Weights of a small GPT-style language model, trained from scratch on English Wikipedia: LayerNorm before each block.
Each number is 200 + 20 x the weight over its row's rms, rounded and kept within 0 to 999. Layers, rows and columns count from 0. The size before them is the row's rms in percent of the matrix's.

# down: layer 3 MLP down (transposed), 896x224, rms 0.0602, rows 588-618, columns 0-111
# up: layer 3 MLP up, 896x224, rms 0.0704, rows 589-619, columns 0-111
down588,048,206,211,197,214,167,176,180,207,191,168,218,224,224,199,175,196,196,195,200,172,213,194,179,198,227,170,239,211,198,208,221,179,203,169,196,216,204,204,216,203,208,226,239,208,196,190,203,226,184,170,219,240,209,213,197,160,240,213,209,209,197,202,190,208,191,204,204,203,164,204,181,207,192,209,136,208,196,202,239,198,213,235,237,213,174,192,176,191,263,180,149,185,198,232,214,173,169,190,223,200,203,204,230,208,202,194,220,195,200,182,221,184
up589,121,195,203,209,202,181,213,191,184,216,215,221,203,200,228,202,194,231,210,211,231,204,210,220,199,206,185,214,160,210,199,230,212,232,199,213,220,181,191,193,179,225,193,166,172,171,207,212,229,188,204,216,202,204,213,206,212,172,191,197,201,219,222,211,208,203,231,214,198,165,181,177,192,186,183,204,219,214,188,212,227,203,190,203,209,194,222,237,212,195,196,193,232,232,205,197,163,222,197,215,230,208,216,217,168,210,227,232,177,203,212,199,204
down589,127,183,155,223,212,221,217,198,211,223,213,212,165,192,183,197,183,212,202,207,190,182,220,202,225,189,164,223,239,244,206,205,197,246,191,208,182,155,203,196,181,215,192,229,205,188,236,188,242,180,208,186,184,198,214,220,193,196,175,188,198,201,202,245,204,224,189,226,182,167,196,186,233,179,197,185,232,205,217,182,209,198,230,266,176,196,186,196,179,182,190,201,226,202,201,172,209,208,170,223,197,188,179,217,189,206,238,183,202,182,171,168,194
up590,120,181,200,220,186,203,193,180,216,179,208,211,209,210,252,209,164,218,220,170,219,227,230,225,240,199,205,199,166,167,192,196,208,194,208,200,200,161,175,193,225,177,173,187,214,176,181,208,253,216,216,210,223,197,176,199,199,174,191,186,215,227,166,225,178,226,206,201,215,208,181,219,180,167,197,226,204,184,203,197,176,209,195,209,200,182,215,201,188,195,189,176,213,210,146,185,165,193,187,211,206,211,191,190,205,198,191,226,245,243,215,197,213
down590,125,207,224,205,193,157,233,187,211,207,192,217,198,200,188,200,183,230,197,205,200,218,147,207,191,200,174,216,214,209,188,190,262,220,184,168,191,210,204,189,208,176,211,238,209,172,216,164,190,197,194,221,211,216,182,206,219,226,195,217,225,174,185,188,232,229,178,193,205,198,186,230,235,188,202,180,208,184,165,180,224,188,214,199,210,214,209,197,195,212,216,169,160,179,243,209,212,191,206,204,176,213,203,198,186,226,183,187,195,191,207,206,195
up591,114,169,201,169,227,209,214,184,225,179,201,186,213,193,223,191,217,184,203,220,205,237,196,178,163,192,169,182,205,155,157,193,211,206,187,196,172,230,203,226,208,182,200,199,208,193,176,212,187,213,176,205,209,221,204,179,222,176,243,165,204,175,185,230,235,185,190,245,200,197,209,168,176,208,200,189,185,205,203,189,242,186,185,186,213,216,198,215,220,200,170,239,209,198,177,178,222,211,203,196,202,207,238,196,239,197,196,189,192,175,215,197,223
down591,117,194,189,199,199,198,214,231,212,196,176,222,214,224,186,153,199,221,231,167,159,224,194,190,223,202,177,189,194,232,222,204,195,186,229,183,193,211,200,184,172,191,245,205,189,190,221,183,190,206,197,178,166,215,202,216,218,204,179,224,226,213,216,179,176,205,236,227,215,214,192,235,161,219,187,210,165,194,197,206,169,224,230,221,177,193,217,211,177,199,189,180,186,235,179,185,209,197,184,220,156,239,210,237,179,171,183,170,210,190,206,187,160
up592,052,168,193,170,197,217,178,194,162,207,212,238,199,210,222,219,199,206,225,203,190,203,229,229,208,189,194,174,208,219,204,194,203,239,227,214,214,190,220,207,208,182,204,165,197,197,214,180,213,193,162,197,186,225,198,176,229,180,216,197,183,197,180,171,223,195,217,233,207,213,173,209,184,196,225,226,199,187,216,215,218,220,200,203,169,203,181,204,199,167,211,235,211,191,178,178,189,205,221,190,225,172,195,151,186,199,194,183,218,211,201,192,251
down592,027,201,160,218,203,173,193,213,227,194,216,197,170,201,217,241,178,195,217,231,215,213,215,168,193,204,190,197,200,213,210,193,235,223,223,168,183,214,187,218,175,196,187,226,226,197,236,225,209,201,191,184,228,202,236,177,206,203,172,189,225,236,187,220,227,197,191,204,195,198,169,176,248,192,204,200,209,170,188,192,191,183,211,193,190,190,172,179,213,235,196,180,196,177,179,206,189,206,223,169,161,170,192,185,230,225,196,249,207,194,178,218,182
up593,116,188,189,199,172,197,217,192,217,207,195,220,210,192,230,209,229,214,191,201,217,200,206,181,167,179,233,209,209,226,196,212,188,204,192,223,167,191,234,218,230,227,186,201,163,171,203,192,199,156,224,212,213,203,181,214,214,200,181,192,212,201,197,184,196,185,206,208,206,191,186,204,193,186,176,226,223,197,214,208,177,183,190,201,172,181,183,210,226,180,182,207,180,212,212,243,159,218,206,223,230,220,185,182,189,213,197,209,183,208,187,197,203
down593,133,232,216,166,194,201,204,250,190,218,213,201,223,196,193,183,221,193,204,178,216,233,199,198,171,222,233,213,202,222,180,183,198,251,207,227,187,210,193,223,244,203,193,199,183,201,185,221,216,228,208,193,198,232,196,191,234,180,172,191,193,225,182,178,205,196,185,181,185,195,223,164,198,192,189,227,181,204,206,204,184,209,221,188,161,201,175,209,198,193,160,196,175,213,223,251,219,167,226,184,193,243,195,173,208,189,216,223,180,199,193,191,194
up594,118,221,207,182,197,210,168,214,206,217,252,233,165,195,179,221,200,211,176,217,159,197,184,173,199,183,182,191,210,187,251,232,217,217,226,207,202,186,210,250,200,207,197,222,189,255,191,228,221,209,193,223,174,200,174,186,199,209,170,212,200,204,177,194,210,163,180,229,206,187,179,209,197,206,176,222,193,163,232,210,180,197,166,201,175,222,189,208,226,192,200,192,181,203,179,178,221,209,191,196,205,162,212,197,200,190,187,205,205,202,226,195,211
down594,128,252,199,218,204,175,188,238,203,211,194,183,192,199,172,198,233,181,216,222,186,209,171,157,183,189,201,192,237,226,202,230,182,216,216,161,176,196,191,215,187,215,213,207,212,170,185,163,179,200,189,186,210,171,201,149,213,218,226,187,195,208,183,193,196,225,204,194,186,227,210,199,188,191,201,165,192,191,209,188,196,187,213,217,214,249,211,192,214,220,235,184,220,207,221,189,201,183,231,171,210,201,196,226,195,201,188,208,211,186,181,222,220
up595,166,195,207,188,211,210,196,208,204,199,225,214,191,200,198,186,173,182,192,190,244,216,208,206,206,212,198,181,210,175,206,190,219,214,217,195,207,195,188,216,201,180,224,155,201,229,210,229,220,178,203,205,218,182,165,193,175,233,200,232,234,195,191,199,179,176,207,218,229,215,219,205,180,167,219,246,144,181,232,199,195,193,204,172,157,210,194,242,203,153,222,178,222,182,184,218,168,183,228,192,207,201,159,173,166,207,205,224,199,213,190,207,195
down595,145,201,191,202,207,198,183,182,188,189,209,200,189,194,180,170,208,197,210,194,219,200,202,194,203,191,188,196,214,179,217,201,186,190,215,146,191,203,181,204,182,202,229,163,217,239,194,217,202,205,207,195,210,198,194,171,166,204,199,207,237,191,203,219,187,164,197,195,256,200,198,181,198,198,196,227,182,195,226,218,190,171,225,199,184,204,186,206,132,177,202,190,216,190,198,205,183,190,195,196,208,232,186,199,193,208,201,211,187,233,171,221,166
up596,057,189,218,180,203,203,228,198,206,226,204,228,205,174,206,195,198,218,205,204,214,223,213,213,217,243,189,187,206,207,206,190,217,235,240,215,215,179,215,187,207,208,200,180,203,228,171,214,198,221,172,238,185,198,204,209,210,182,192,220,170,201,182,190,220,183,196,213,218,210,216,242,216,177,216,212,178,178,210,190,197,197,200,183,188,213,213,211,221,157,202,198,237,192,197,208,184,209,232,210,203,215,165,196,183,180,204,236,226,217,205,137,227
down596,033,230,201,221,225,225,160,195,190,190,169,214,207,209,190,175,197,206,227,198,229,206,197,148,198,179,212,203,194,241,215,193,218,257,233,193,223,169,185,200,190,189,232,184,190,219,210,225,183,201,164,210,192,193,233,208,204,205,209,206,222,189,196,179,163,182,213,234,218,199,221,180,170,178,198,165,206,194,198,200,174,237,208,204,210,203,192,225,183,177,190,203,228,150,173,176,222,237,186,174,226,185,224,207,160,204,205,211,199,219,206,195,193
up597,139,197,235,155,160,178,216,199,204,208,212,196,210,198,220,197,205,177,209,212,217,184,199,228,179,190,194,216,198,193,213,229,224,220,216,194,172,188,141,213,199,194,183,233,172,230,214,227,233,214,174,219,204,204,174,219,239,205,201,206,183,199,195,166,208,205,208,194,210,182,189,207,248,201,178,231,219,213,176,203,191,171,177,178,183,216,206,251,229,207,238,219,210,197,167,231,199,227,225,216,224,164,213,192,224,205,205,197,205,152,200,183,220
down597,182,187,198,202,189,182,193,189,211,235,209,197,203,185,203,215,226,255,184,231,204,159,203,181,207,209,171,151,209,211,195,225,192,221,178,193,180,186,212,205,201,227,173,183,185,222,231,200,179,183,212,184,179,196,211,198,204,199,165,194,202,192,187,213,217,219,216,214,172,172,196,187,196,237,177,166,184,147,207,186,220,220,220,233,185,197,213,233,194,165,179,184,179,212,186,255,190,204,191,194,188,227,221,192,223,205,216,192,186,218,230,235,225
up598,132,208,215,184,211,192,217,206,200,203,220,196,225,213,191,218,213,167,181,170,203,199,249,195,237,211,192,199,202,172,220,228,207,208,191,203,211,195,177,233,184,195,223,209,184,214,216,217,225,218,169,229,205,209,155,198,195,186,176,196,162,181,203,145,220,183,164,179,206,173,206,210,197,185,186,218,198,204,184,206,221,192,208,228,193,214,224,191,212,207,172,188,203,169,197,244,202,209,184,225,191,210,175,210,210,245,213,197,186,212,188,184,205
down598,135,208,197,189,214,228,186,173,208,208,174,205,184,218,198,191,219,228,217,201,143,212,225,190,201,192,184,196,215,210,198,195,220,144,210,201,209,208,200,185,205,221,203,211,219,191,200,216,171,206,192,202,217,199,221,182,187,217,175,179,209,186,204,208,205,182,237,219,166,179,209,194,159,235,182,165,243,203,186,222,184,182,248,207,190,197,208,196,215,237,173,216,199,231,195,199,205,216,163,199,195,176,206,239,209,155,221,191,229,191,183,196,128
up599,052,195,197,187,181,212,213,184,215,198,243,237,215,205,226,193,187,226,193,192,205,223,208,191,185,180,165,167,199,180,173,211,197,197,199,213,214,196,184,183,240,217,214,165,198,207,189,201,201,195,192,190,196,178,156,227,197,178,215,191,198,187,206,205,215,195,192,216,246,217,160,190,200,191,189,240,183,168,201,210,184,237,204,172,145,228,203,199,195,165,186,186,203,212,206,156,200,226,181,200,226,195,177,181,207,232,201,211,206,207,193,201,227
down599,032,196,226,196,213,200,221,200,193,230,164,182,189,205,160,196,246,224,221,217,209,141,250,200,162,259,210,249,201,231,197,215,196,173,193,189,186,190,185,192,190,208,216,212,224,202,207,199,189,210,172,166,184,184,219,187,219,191,194,208,196,175,193,185,218,202,181,170,181,193,207,208,205,202,210,219,218,217,190,220,186,178,227,208,196,212,205,207,216,218,161,198,203,235,174,204,171,193,202,202,185,190,191,199,230,194,243,213,220,221,185,218,195
up600,052,183,189,176,176,209,180,199,216,230,208,215,185,184,191,230,218,174,187,222,221,220,189,216,218,233,207,168,166,172,210,204,173,208,221,213,196,159,199,191,232,200,194,177,179,232,192,228,228,185,184,201,185,211,222,195,209,194,207,197,171,233,163,195,221,197,186,167,212,212,172,216,175,179,191,203,211,175,224,201,204,222,179,217,167,190,179,189,222,199,225,200,205,182,175,225,210,185,217,222,210,207,182,182,216,189,223,238,204,201,221,190,232
down600,031,201,204,215,205,197,196,217,210,192,216,190,198,170,190,196,205,235,226,187,189,212,196,239,232,229,205,225,182,206,215,174,179,203,199,205,167,181,167,230,181,166,208,205,186,201,193,191,186,235,185,180,176,200,199,203,175,209,222,213,200,195,166,177,247,202,224,185,209,183,196,196,204,205,202,170,224,230,182,208,191,208,229,185,195,199,219,166,175,240,198,201,196,216,202,207,220,221,211,197,206,238,230,188,222,208,205,143,266,195,226,222,191
up601,120,192,228,192,208,234,202,187,193,172,200,208,195,200,207,223,206,204,211,221,229,190,203,246,191,166,184,191,188,222,197,204,229,220,235,205,185,171,178,217,192,220,195,199,145,228,210,193,217,171,191,231,198,188,158,237,215,236,189,228,219,213,164,195,200,208,197,221,224,246,191,260,198,167,198,196,226,196,176,176,217,198,207,192,180,196,209,229,202,198,217,202,207,180,230,167,174,218,201,164,222,204,190,195,192,194,186,200,238,172,189,201,200
down601,121,210,218,177,215,235,205,227,214,193,221,209,191,223,215,201,193,211,196,165,164,192,168,186,166,140,211,182,179,211,211,204,197,181,192,216,203,179,237,193,181,200,205,211,219,190,212,183,190,203,222,205,185,216,205,199,224,195,182,221,214,205,211,224,190,207,189,205,173,216,170,160,214,187,193,221,177,231,207,189,197,204,222,193,181,204,192,207,202,197,220,213,199,179,207,170,233,210,214,193,169,221,184,229,184,194,194,230,182,267,190,219,228
up602,109,177,212,179,188,179,197,159,168,173,221,200,192,199,251,226,229,236,218,220,173,182,189,180,170,190,211,149,200,217,194,231,160,187,214,256,183,186,218,193,249,199,172,212,200,217,180,198,212,179,209,212,184,194,214,166,189,201,177,166,158,201,178,196,218,172,200,194,218,204,219,204,191,185,220,240,189,204,238,189,238,235,178,190,188,206,234,229,197,208,229,186,189,212,220,195,209,200,179,208,173,200,229,184,209,192,204,220,235,177,196,178,205
down602,109,235,205,236,185,181,214,239,244,207,210,213,189,198,202,205,196,217,206,168,200,192,164,228,237,208,195,203,222,211,185,208,193,239,195,185,163,209,210,177,189,179,213,213,195,245,199,172,219,204,196,154,208,226,176,210,220,248,232,216,212,190,193,209,197,229,173,239,163,201,202,207,188,211,195,202,188,195,166,225,201,188,224,202,185,195,197,199,190,182,231,186,188,184,230,186,162,208,195,182,200,174,195,201,169,216,191,169,202,238,209,185,203
up603,124,194,207,203,178,154,218,177,204,201,206,205,205,170,184,215,183,221,203,220,201,186,210,199,191,233,208,201,210,172,181,175,226,174,157,236,200,175,174,170,225,185,186,199,193,218,204,198,212,197,178,224,215,212,198,202,168,220,216,218,184,212,188,225,233,209,240,186,231,196,190,212,178,191,205,248,198,228,212,181,185,224,194,217,190,189,238,207,202,177,181,233,199,234,204,212,164,164,202,221,172,169,167,217,227,189,226,192,191,165,213,205,220
down603,133,163,204,180,177,202,232,199,209,237,193,206,184,176,205,188,214,204,224,194,190,178,178,194,220,177,196,196,208,192,200,203,201,198,203,178,223,231,169,207,213,198,230,214,214,198,185,199,153,191,221,212,194,214,209,189,176,219,234,177,205,234,228,186,214,199,203,176,184,219,179,231,215,202,199,181,230,184,208,220,215,185,166,215,216,248,194,162,217,193,197,214,172,183,251,211,189,180,201,194,180,181,242,204,182,182,240,197,220,198,201,198,188
up604,049,155,194,196,186,193,189,197,204,224,265,192,184,188,199,195,205,191,196,203,208,212,252,217,207,212,190,172,171,203,208,197,218,201,210,238,232,192,186,224,224,202,148,181,176,202,209,222,234,194,189,233,212,193,193,228,219,189,169,213,185,209,188,192,191,205,190,200,236,216,193,235,175,152,185,240,202,163,197,200,209,230,151,199,200,197,185,266,244,160,178,213,199,203,193,197,196,218,209,211,200,173,192,181,195,180,216,216,183,201,219,173,217
down604,023,237,191,207,176,206,215,185,201,240,170,207,194,182,195,211,215,208,211,205,198,219,183,252,194,208,217,201,190,183,222,215,193,208,206,195,183,184,183,216,193,144,194,216,199,188,222,189,208,209,198,200,211,197,173,219,196,222,192,221,154,218,179,194,185,177,197,185,222,172,174,237,149,188,196,168,229,185,196,165,186,198,247,234,229,210,189,197,167,190,180,215,176,227,187,179,186,201,213,191,193,212,197,174,222,218,186,196,182,177,223,179,164
up605,067,184,227,176,195,207,188,184,189,182,222,205,209,181,213,249,174,182,230,193,235,228,206,213,177,226,209,198,199,157,173,216,216,213,203,245,213,198,196,192,182,187,203,163,184,186,232,204,215,205,207,190,216,194,176,230,219,209,207,203,170,207,195,184,218,183,230,235,238,205,202,193,212,201,206,244,211,183,218,173,190,193,195,178,191,175,219,191,219,192,202,188,219,160,172,212,215,201,222,186,210,203,181,166,209,195,197,224,195,238,204,194,238
down605,064,188,217,247,193,182,198,197,200,169,174,190,215,199,188,198,194,220,204,209,172,219,209,186,191,218,202,180,187,185,215,215,251,186,198,225,202,203,166,200,210,219,226,251,197,166,210,173,199,238,183,193,186,191,206,208,226,168,176,187,149,177,153,250,189,201,196,182,190,226,202,199,202,211,234,139,216,182,193,212,178,185,204,218,174,193,206,193,176,186,180,206,212,209,179,198,189,171,209,230,207,196,192,210,187,217,209,211,199,203,213,200,164
up606,065,172,193,207,180,215,195,206,200,212,201,223,168,163,236,216,180,176,190,184,234,201,246,193,213,209,197,215,182,204,180,223,221,193,194,235,179,201,182,207,198,228,191,187,180,188,215,197,180,183,210,203,219,209,190,179,179,172,197,182,189,228,205,199,200,207,211,198,227,222,195,230,168,161,204,196,206,200,249,234,212,192,178,212,182,210,190,248,213,158,210,177,252,166,186,168,204,202,172,195,224,188,181,174,188,221,191,192,225,247,201,178,197
down606,058,245,202,232,185,199,212,188,206,210,231,175,202,201,205,209,214,197,181,199,198,201,189,201,190,184,181,250,194,231,178,189,215,193,212,199,196,171,230,187,193,222,185,204,238,174,221,202,194,205,199,182,195,186,235,192,232,220,214,201,181,198,204,208,176,206,197,211,160,195,190,231,182,202,194,203,221,195,189,214,214,210,269,204,194,193,178,176,178,229,209,188,195,228,203,204,183,236,202,202,243,207,189,198,216,213,172,189,238,167,183,217,177
up607,053,195,206,179,220,177,219,185,150,219,215,202,176,192,213,249,195,185,213,199,205,206,206,190,199,226,184,158,214,207,202,220,212,188,214,221,205,202,184,228,228,207,210,180,184,204,185,187,192,180,178,211,225,192,190,194,168,184,188,213,179,214,179,172,209,214,184,192,227,190,182,186,206,187,207,245,181,233,215,217,200,233,198,204,133,192,191,229,246,163,179,187,192,199,210,225,188,221,250,219,185,150,206,150,169,199,231,213,221,202,212,162,253
down607,037,212,216,218,235,209,174,177,227,200,203,207,232,199,194,183,263,183,204,207,195,216,202,194,192,157,217,200,223,233,197,199,222,194,204,196,211,190,198,204,187,195,244,198,208,180,185,181,213,162,211,191,148,230,218,196,187,221,190,194,204,195,170,173,233,164,222,170,201,199,215,224,195,191,193,188,221,222,187,197,202,161,206,184,222,218,168,216,207,218,208,224,229,231,170,218,182,194,167,188,168,184,223,188,169,166,218,202,202,191,154,210,173
up608,125,196,197,194,190,197,167,196,193,209,233,222,150,202,213,221,180,175,185,225,205,200,194,183,214,212,241,177,178,225,235,202,210,182,189,201,226,216,175,184,199,189,204,156,212,243,220,185,208,220,205,191,190,204,193,223,216,196,201,189,206,194,207,195,203,231,216,223,228,194,206,171,239,201,228,224,183,166,220,194,213,201,180,219,171,207,186,188,221,191,190,214,222,156,179,217,214,180,225,226,217,215,198,218,208,178,193,222,166,254,232,194,208
down608,135,197,185,204,238,199,221,202,149,211,218,214,219,204,216,185,197,208,215,212,208,185,192,197,222,218,221,207,201,194,194,202,236,194,201,167,177,203,191,221,167,163,192,223,229,199,178,211,199,186,195,205,202,206,159,201,185,211,214,219,223,217,180,202,208,212,190,162,202,221,172,194,196,172,263,174,233,227,186,179,178,204,209,184,228,203,223,201,184,230,174,200,208,217,211,213,176,228,219,179,253,228,208,199,164,195,207,204,186,204,201,185,214
up609,070,174,213,159,187,186,219,170,219,218,242,230,199,171,194,235,203,189,200,181,203,209,203,211,197,213,204,188,173,209,196,211,212,214,198,229,183,198,204,177,248,191,194,174,193,208,200,203,206,192,196,238,194,215,173,215,193,204,197,209,156,232,188,179,202,209,208,199,205,209,199,209,201,191,199,199,205,165,237,171,203,220,163,194,197,198,196,198,211,174,177,202,224,195,150,191,196,186,206,206,204,235,192,162,198,221,186,205,186,191,225,144,246
down609,062,205,227,229,166,225,165,205,221,181,184,184,194,196,172,197,213,190,158,218,191,174,176,220,182,195,215,219,190,182,194,212,187,194,192,205,214,185,195,201,201,228,209,220,196,170,233,190,240,181,210,194,190,176,214,175,208,174,199,220,199,179,224,191,207,208,165,211,163,220,284,208,216,215,189,202,222,201,185,215,153,189,214,202,204,234,199,176,170,205,208,213,160,220,208,195,201,184,197,170,261,191,208,213,214,196,205,176,166,193,197,213,231
up610,122,190,172,195,227,213,212,217,213,179,192,229,187,210,208,180,179,205,219,197,178,218,194,211,210,213,203,203,193,187,225,211,205,243,180,194,207,210,203,212,204,179,199,218,188,194,185,177,218,190,173,217,198,183,187,188,204,212,205,223,205,202,155,215,245,222,191,216,199,206,210,210,217,190,230,228,200,214,210,180,191,236,220,184,206,176,250,193,214,163,173,213,205,206,169,160,221,199,220,222,247,190,189,166,221,164,210,228,193,203,184,185,218
down610,127,188,178,202,237,217,164,218,218,218,181,204,168,225,217,201,185,181,184,178,205,205,194,199,231,213,173,226,210,207,207,221,196,196,185,211,183,227,232,221,220,203,195,195,209,169,217,194,205,197,212,150,220,198,202,182,200,206,207,183,216,184,176,238,165,229,209,206,201,208,201,203,192,218,182,201,160,220,188,202,214,180,206,185,214,212,193,160,194,196,180,210,151,193,230,192,185,208,209,176,175,192,223,196,181,200,193,175,187,176,207,203,165
up611,049,184,190,151,179,203,215,209,198,200,207,195,214,168,189,239,201,214,184,205,172,192,212,193,217,203,226,168,201,231,196,191,210,247,200,234,189,227,185,229,197,234,179,177,185,225,200,190,208,200,206,246,167,196,204,213,210,203,194,212,214,190,183,171,188,205,198,223,271,223,178,225,217,192,199,208,197,189,244,204,194,206,189,175,207,191,199,214,238,162,200,186,240,191,178,225,180,211,202,217,176,202,211,159,195,205,188,232,200,204,204,172,205
down611,029,193,193,199,210,213,144,199,197,205,205,186,204,171,171,245,182,195,197,204,237,197,225,199,199,211,198,209,221,200,196,212,255,198,208,189,174,212,187,209,188,191,206,188,185,195,226,210,207,218,237,162,181,190,203,200,224,218,171,208,203,212,221,210,202,196,125,190,197,191,190,203,211,185,186,237,159,213,216,205,184,204,203,204,215,213,200,192,207,169,205,179,222,186,205,202,207,182,187,210,211,189,277,205,254,196,204,201,216,220,194,212,209
up612,108,207,185,205,169,184,227,163,183,214,219,187,213,169,201,195,200,199,207,191,231,179,180,198,173,193,201,210,182,192,195,213,234,217,199,198,177,229,174,191,180,206,179,195,197,260,214,157,202,156,156,238,191,222,178,189,243,196,198,179,187,193,219,156,225,190,186,193,215,155,194,215,189,213,215,194,240,238,173,213,199,196,210,192,154,213,192,213,220,197,221,182,170,211,221,171,197,224,222,207,212,213,209,205,203,232,181,249,184,195,158,204,204
down612,105,183,205,179,157,187,184,223,222,192,204,184,235,191,191,231,230,177,210,194,179,174,264,193,181,169,238,166,201,214,189,184,172,161,210,189,204,187,181,214,199,205,206,194,180,196,190,242,170,203,205,217,174,196,245,170,180,194,208,200,203,214,208,194,200,173,204,182,204,213,206,187,198,151,193,185,191,222,242,234,198,189,177,225,234,217,228,192,173,198,225,212,198,216,215,234,214,180,219,200,196,241,216,180,209,184,199,203,211,188,209,174,192
up613,056,201,236,204,220,205,194,182,196,176,231,222,204,195,189,249,204,164,176,180,222,189,218,196,171,225,200,187,167,195,204,174,195,225,184,229,214,208,190,192,189,233,199,197,215,226,176,206,219,182,188,178,176,192,150,215,186,221,190,160,190,225,191,211,198,171,194,186,208,169,184,203,174,161,227,212,198,202,207,197,178,212,167,187,173,171,202,197,233,164,207,207,195,173,205,216,211,207,164,195,203,189,203,168,186,214,212,186,198,198,205,202,198
down613,037,229,198,209,189,196,201,188,178,225,203,203,206,191,198,195,204,224,175,217,207,198,154,227,194,249,190,187,170,192,163,233,164,190,186,199,154,188,194,184,199,189,179,220,223,211,191,166,215,198,216,238,209,231,196,213,220,201,180,257,196,197,213,220,181,202,212,214,200,238,218,179,210,242,199,217,219,204,168,215,166,206,216,195,193,190,212,179,179,177,219,198,200,205,219,213,194,213,212,187,191,228,196,192,208,210,217,222,211,221,187,225,203
up614,057,183,235,201,197,203,182,199,208,190,224,233,217,211,256,196,185,206,204,194,229,208,200,194,133,180,209,203,213,202,188,185,193,202,217,206,221,178,174,209,192,204,225,159,205,245,195,192,228,210,185,198,223,202,180,236,197,193,212,187,199,220,170,191,202,184,198,183,226,215,197,237,183,187,165,210,188,204,177,177,202,207,171,149,199,184,158,212,262,177,186,233,230,195,192,175,177,197,216,189,192,195,197,207,181,211,194,198,214,215,198,175,198
down614,040,194,199,198,206,188,206,206,171,191,199,171,217,222,200,210,168,193,174,196,237,174,186,194,196,229,211,211,190,172,174,198,192,201,224,198,172,211,222,188,234,207,200,220,211,220,209,190,199,182,223,171,214,205,176,249,192,190,227,219,157,174,210,173,188,229,185,185,165,170,205,186,185,223,194,218,210,206,188,213,227,204,218,219,235,214,212,197,205,202,191,178,206,217,202,205,200,224,222,209,198,189,203,220,214,218,210,185,173,184,195,207,232
up615,051,161,211,184,222,221,213,173,204,203,217,220,187,161,222,225,199,221,203,211,187,222,221,196,202,194,188,186,206,198,179,193,193,230,187,206,188,178,207,217,200,197,176,167,169,225,187,218,232,194,214,209,221,210,180,215,218,189,178,220,208,224,161,187,222,194,221,230,210,227,174,241,181,202,195,205,196,182,224,197,201,213,210,209,190,204,189,229,259,153,235,187,195,187,197,207,169,201,209,201,242,212,203,169,188,190,188,226,176,220,185,166,222
down615,041,192,226,172,202,181,208,185,192,207,185,181,222,214,214,209,178,179,205,219,163,198,171,175,178,226,193,169,208,252,200,212,198,220,218,200,186,200,186,198,221,214,188,207,210,225,221,207,233,148,155,230,197,187,202,183,209,176,163,197,209,208,243,170,189,167,190,225,157,187,218,212,211,203,188,217,214,180,207,182,211,180,194,231,229,182,215,205,220,166,217,219,194,206,197,217,214,185,207,183,204,207,219,210,172,214,215,184,206,182,160,202,250
up616,112,216,251,208,206,188,201,224,219,178,208,187,179,237,238,210,182,211,206,227,255,225,203,171,221,209,190,216,208,191,186,229,199,195,228,186,208,235,182,202,195,184,155,177,163,178,196,210,191,184,183,216,229,183,210,207,220,223,233,206,214,202,192,212,177,206,200,218,202,223,203,186,222,185,198,189,180,177,226,229,194,199,193,196,195,199,179,182,219,173,216,225,217,175,135,183,182,192,220,188,217,191,169,190,183,207,187,233,246,224,182,186,230
down616,104,191,210,203,218,228,202,179,193,179,187,194,167,208,215,172,201,220,213,218,143,162,226,144,180,185,210,205,209,214,235,186,220,149,200,161,166,204,222,216,194,211,221,212,203,166,177,215,193,200,195,198,193,210,229,177,190,200,218,162,198,220,238,217,176,188,228,210,178,172,219,204,164,235,203,183,194,198,213,225,206,180,213,201,202,178,185,207,167,178,214,195,192,199,202,183,169,168,197,181,189,237,180,214,189,204,187,213,188,224,223,177,199
up617,054,178,200,154,161,192,208,189,212,209,255,222,232,189,218,200,207,194,227,196,211,170,202,224,203,199,192,177,199,198,204,195,220,204,219,261,201,201,187,203,188,202,209,158,202,205,199,213,233,181,222,192,186,186,180,187,192,166,157,218,190,217,181,196,193,193,199,186,200,210,168,200,158,201,231,225,185,194,195,187,198,229,171,165,175,197,179,219,246,186,196,219,203,185,207,214,183,190,154,205,197,202,204,177,192,221,214,202,192,209,208,167,213
down617,034,190,189,197,205,185,219,232,199,164,188,164,181,189,173,171,213,200,180,206,108,241,214,194,193,194,188,207,182,223,208,215,182,215,226,226,217,218,201,186,187,244,221,220,232,204,179,177,219,193,193,223,209,174,203,207,210,229,223,195,181,212,194,208,185,196,218,212,215,234,208,193,226,195,185,202,228,166,194,203,206,195,242,196,203,196,243,179,214,212,185,186,180,207,200,198,230,199,196,219,216,190,216,210,227,207,201,226,186,202,170,196,153
up618,111,188,229,199,206,188,203,200,214,189,228,233,238,168,207,186,219,203,216,195,236,210,176,206,202,185,214,217,175,180,197,187,203,217,150,237,191,216,183,206,200,173,158,203,179,207,220,258,203,179,200,220,211,208,200,163,240,218,200,190,222,183,173,206,214,176,210,209,236,226,199,183,199,142,208,205,182,194,206,188,212,196,195,200,206,187,175,208,202,222,181,222,234,196,216,200,196,202,203,172,188,202,216,152,186,205,196,157,207,196,241,196,209
down618,101,214,193,180,209,154,198,195,183,232,161,181,208,207,186,171,207,188,202,185,164,198,202,216,225,230,184,208,176,196,194,188,214,214,211,216,202,209,246,193,206,209,217,202,208,148,177,186,224,204,191,208,187,193,214,192,162,164,206,251,176,221,232,194,209,204,165,173,174,219,201,205,199,197,183,199,198,186,184,204,212,219,261,197,193,193,195,204,223,241,188,190,198,198,221,199,171,212,196,186,227,179,213,154,231,191,231,229,209,213,174,193,177
up619,052,159,214,187,210,215,232,199,192,189,238,246,222,175,241,218,174,191,213,221,220,183,193,204,238,182,209,170,211,209,217,196,200,224,216,196,219,213,205,214,217,194,182,180,174,205,184,217,221,214,197,214,197,197,193,219,186,201,191,206,182,230,186,204,208,222,211,196,219,192,213,201,211,190,188,183,182,217,207,209,170,213,219,180,185,159,187,201,215,215,176,181,196,182,163,189,184,203,255,187,188,191,195,164,163,247,198,184,214,201,214,196,236